From a checkpoint of a small transformer trained on Wikipedia.
Training: a variant of SOAP for these matrices, 338M tokens, 5163 steps.
Each number is 500 + 40 x the weight over its row's rms, rounded and kept within 0 to 999. Layers, rows and columns count from 0. Numbers have three digits each. The size before them is the row's rms in percent of the matrix's.

# layer 4 MLP up, 512x192, rms 0.185, rows 496-511, columns 96-191
105:539443434539573438463457504495514465557515428503488539473587543534519460502479592533448541491438507423499524448530476474491547482538389514509509512494532544529487545519571516495451432442485531487418547439518426493571462509549510520540532542569485527549539470494480523483472472518454464512
109:506521562498593518497534477450462472417450493495498547532521485482544493542596530461461518425508577531491408504533567483497377485547520527574495493446457567489497528464554459466479466452518495527510487483539524451474496551488398491494445497556487493502527484497472544508525482518459469466
101:439540510529512462499578424512501396499526563514455559483532450450546491548473517481525445528470506488517502550462562504526476483492509512506555525470514528570527451588506459506531460474454551505519434570462453468467542442490522527478451539455474520511447447543497502521541500489535507484
105:529520572485489403466519444507527453554519547554610466511510535484562520453533585465443480493578551528542465542542422535543483433517522485526463495513498523485538430518552490546526507517522444471500531524482454485528546567480416526480466477500481497480521511511509464496570566536540493507
096:436487487526513507563430427493516458551532483492508557518493463573431452471567462518518549490512529487555503511519548498510546575486499471459479492508566545528526548534510484466520446533458439462502515500514562519532460420596495541497520439401520517449497492444466532469444564515542466534
106:556552521471488411532481517538436495487464531487546454540440494522562546471523537543491480510500497444518511478477575521574535459466543505492551522521507418496553586574565468470522424556625488476512486536482494521479510500471520500509525432475570537529545428451547511497539426563524551509
091:475451549459503469366548505551577435504572502533551536498412538451501503513455567471552490470532556540537484470525483542451505525534518465549499562515437463524560530498498471480462469507498478513493583546458444489436404557487529536507566479535439483509468490557596533563476513491520530493
092:498502512511480524481534522501508483538497415574452496561456445503532518533486493498492456442533482562491518514510589468506447511500528497515470524408564457480481476483570562522510419488568469438436380518509506456468516552481437497475503457491525481501586468516520498543532510522452518517
101:516519573518504524496411464543451549531522423471473450439504527551516496502454499498452528567522459441564476465559514530523453503576507503525478502592536514481476511602544517485486520467502457497510449527460615463514501527477453504552543435465490586449528517453482499538463519477469509495
100:477501556559572501472506484478463450484503475456516494579492437494470498494612452511551587493427533452500529417513487443530556472573527471563513478457493422526485464571522477450560470462499501555528506416471493566509503457509530550432510504550477506532541486501527489474545506443466480445
090:537516493523476472514524478543484507478493462449552541514491465525453451512499505532557552462496528526509485451563567519488530528486543516490522448496465586501605470490494461554554459463444490479471519515483469530518455508589463550460511494385511583453554469452445512497427545447576474535
112:518610473456483505502530514501536504547503548533557521523560535514571479534458515489421525507523501549493489530530455511468478489499521565515490431461542490447513462590594591547444468534509483479614463484557509474522486471538524459505447525463524517482471502531479438534461476521506495440
101:519553502444464454490522489482495510483459479528485441496494499578506546559566567467480483452463580511498503501489561463497527534539455574452431461575565513538465430431531495502418554534467508531504474443505484491624491452493520540437512497464444535493556538466494552535475540535473449475
096:532481501541494514462469492499489516465445455448537499468544554532474580481495512413551438468499557449556501506542405538486457464515525525429474543504507520556509486458561461464566491541489567473472523597541477428573559465481494510543522445422449515477536478542489512477501530488469538527
113:537487479485528514559529526499457418413445466501475585474529436474473440472474511538523547511503440545532461524528487468505570510532511499538489499496534481513479509390481487497527561548519445461494545451490435529475528472501496446517524491502554482542496514483568536362499521515494489450
093:483497485589447507522508476492535441464495520525568496526516500521432430506466548470458522520474550497532532453456464466466499485445461412506402531487514487475533482453565464456511553479513601488459463506531515480461505467500437500517529486521504545490471487412462520475440419516480470515
# layer 4 MLP down (transposed), 512x192, rms 0.167, rows 496-511, columns 96-191
103:474491483475459557441549506513521534535532497619479485514495427521479506494477409537465433436495484417468452520518486578464485449536494405444461505463457535556471498534428554436519479533484438505443535455481529468520484563510452511527401567557531476476518491498517512505508514563487447464
102:470575516498486525582520510482522525527491548492413525499521478546498516486408536462480593513439459466447512413535506512455519506505539484487455446480454471473508464532505554614441509443475509540533571472454501559483489563540508472506533527528568471445472564511505490491460531443506445493
101:530424514533520485526555503576505568468541473556484492476494513502535469532516505509540484474506566525594559524492467550483574490452507445549503514464470521499437543517506441480479456500494470477577440513504466480502469515489496462551504478483475488424560517520487508594488452581452490520
098:511526543471526455492514501378612498478482499547497484538549554433533535562553518459550447507595514469549541497492423572548463447488550500454490555472480576531422455497502512579460488512492487501443566524533493576533553473497478509402498522444496500465523458442430546532500543469449475514
087:469522454512552537493490556522478439467508469554489511544472569519522558458481494451482493423569538559518551495479474509491513511522468508513485472505511466509495464461521530539524529508592553420493493500573488496486550454467529415502520456584531537576511526513497439485541489464520475575
100:507441527492554501447497485489512563499469506483583460516483521536476460531513522492535543462471561552505527492492472464508477517490490519556471565567511488473456555536481532541516483541508478467494472520495480445448602487554531471521514460561474440491513502503495464504526507582497518541
100:553412512485512470479540464519557419533452574478575475547477494549542439582459467529532434582485514466448547508498479528486604525525530494510492499461504409519492544475513508470500557476526492491462413482469456478472482493532471511523479485477510564464503538563529500596553506537486512529
100:477475446496427521559455575464512516447510495547544495570504493486466469468484527469463470491492486479471504490542475518435562490496476561469501491494573539517522500447478550549514456511528444421457418475486545516423502493499475556432476491471575477442546479485507544590490506531532460473
102:450528515546513486469466482503526525471479475516493504545446456502489499576544495515487450498466501443469519493586497474453523488450543545543475480522531492528441417538585573475441503482547484488487479569512491479384431512459532509497496502499501475465505588522552552486463534589492518517
101:563486422597499461378521535544559533480500523463529509529448472469520493504507452518455522531415473507507467493556533566562463531542470504492555496503496456487510481456462460477535530468435477486535475502436482496577500512537539515459423552487566496497510513514488521490496485541538533509
093:534518477495498440470498485444433497510477500575521496523476551411513538476466476527520470423524512510546451577491440499469591463448519550488470496506526480473515451464482516536491520502514496594517516514478446467613530495557454433472451508460525553451532535550480520510512482446425501497
108:565535439481485557483478442561522475487520550541569497595504557563516515485504499466462489552538559512532468535534594514545535515494525560468508524503470473527459524554567557510487505438500503552543567504542494515534527529541459516485560548562466509515595513482518537470507578503439506558
100:470475541527491489540530491568504505557540496508490525427530437443514508541438540536491511432569530581496513580540503484549469427507586493502466491591451494567558510475497509552513480502416485458501499549472470485504420554485544510457439472477422432551505513462492478491509470544532481516
099:504476548526499468593494579498415490508541471516541514596406497551463554549514394461490525487462569508451474507435483500538458491511476510489466545487505479538475468513490523475583499501469507461448491528531450515518527526524448476554452515491380543493515485468506495463426512499474544528
104:524447503506458472520489541451461523515569499445478495505455554460453486516492536460529519531528457412574500505463483550459490485504507518464494559496523463490512459518426531515489549494471477507466507500493583475517489560498489404563469485457496467537481395536514537479536516495531475585
096:438542494536538547577527497499504478547449438464517504462494488559506573537474533432448516476522467451572529472455531460506506448472440502535361499458536443462543522462445557551508531512533533514518599488443504465507502536500474457467562508500549446508507524512456473419435520458517525549
# layer 4 MLP gate, 512x192, rms 0.188, rows 497-511, columns 96-191
103:570399487488506511492443443494461527481480531502515498509476454408528519490546566506414518516497515485454484504476437507471487476490480459552491564478478498527536508548493420467446481462502488449518513539597479499558409468516484503456503462461474557509442520405483559475496519602466493461
099:478561553394451510515531483439513458508484421505478393511430587505446531507507411534502472528495511526507476447532495464511506470535504439532501532432465506560425543508520527553510502536537518489515449500518456444486515515594498541447519456454521470516513540454492495452445488493473606508
097:465510476541515537446531488542545474495485473470458487534517550487507490493448455542487531439508440516431485432467442483484540494467470553458520511480526459538519574520421561516460514445477587512435535472439479468459494485491472475566427519484542546483502458441530473482392407494535478509
093:477494471525488525496512469525499528462455477528473505473472490526541549579488476519519468526544476467543451553443521538500522436496466512500501556584429509464437589502522546527550533560522510476542519513467459463569490470476466481443533478509520508537525491510455494607487462512426491515
097:534528548482461495493506515488521500538490513496471484514495443575536457574508467492471478500495464537568478526448578479502485488566567494490553484572488460501457429479512518542548538529503488529560406459491514572447475545484528468530502507505573490443463521580469517532484520474487532628
096:472472444477467477584448526484518504531450504520455531524520539481460428472511463578465553469495488464518517503485461476505512478467446431488439487576538486477511509469484544474502492531481491483454447468480569495523561441500444516550419504455550548477464540482448470487497546537519419483
096:477436504434511480532491478488538506404496565509617437442574565446462523521489581513540515576461429468474438445459490468469572509553477454486501456523508514493484497432465534439560549566492452564484525445432541582489492489580550529533483496487497535504442489476488441444454544578515477461
108:500494478491412491594512462538541529547516451476533538499497545507442509449492502509536440499451477473431559494464414455494551490473498465494511439500455492521518527519468480547487455464499505459502397521507492564463516532491509446583536551521535436480547468571498547458516513472420579501
099:475517476457460474564505503523486544520508515395532475498492596558553479500546382473445436536462476513544477470486483476502486497462518481480470516482462482536540454517500465516480551491479423428597480450427593458405532521605501497443495589514545478476440554477545505470546501554475493485
096:505586500475494506489572545398494551473487481496470465503506599492544488501511504473454446519511503550537572504458483487468529554518451483485493518487536474455511530409485496444549495508494440447544472459550554565486513555472575529531497459482518458491421476493487568524551484520483484470
119:502449475466483524488502469478535504513457543492505544535496507526496511464490470513565490473517457508523431477540397441475484523436508507524515514537438540506485512408488456447541526472473475486550442504442518576534492593530445497516487466503481465476481546457528557492492377476503507480
107:533440538505447526522572507485459515488465497485511520553509509493535455564519557527498457518515556515475502472502559426565456478515494463485446480551558545519521424417495492449504459513414481481560484468499548501478485483458483524481455502487490560460604433517461576502480492506472465482
095:476455437536485583522504510499480514468441449514517501497480493555523487466477528627481527556466498541495515499520462402486459527493548518555518500505497537493516472453579519555468487520537443518548514502510429538516528485487519449446533489577536597440497479519436443577517418506457485465
116:410541432566471555436444523496520534455499512554491555542499535481485500467497497509548498527492500475448490513440510524458522520518588490552524503528464531476577455420537495531465468474483556474457527518428457533494528507500532454428454398509532474472546498516590546525492437502536430481
096:519561486569451474506562503500541500469465488498538486597494537508473438494524455540508520571487440493546531472429507579546513495483528439519511533501449621531476488477567464435466523474509536558457465489515453493460467491485501518488489489539468521460461509474538513459480466528571444469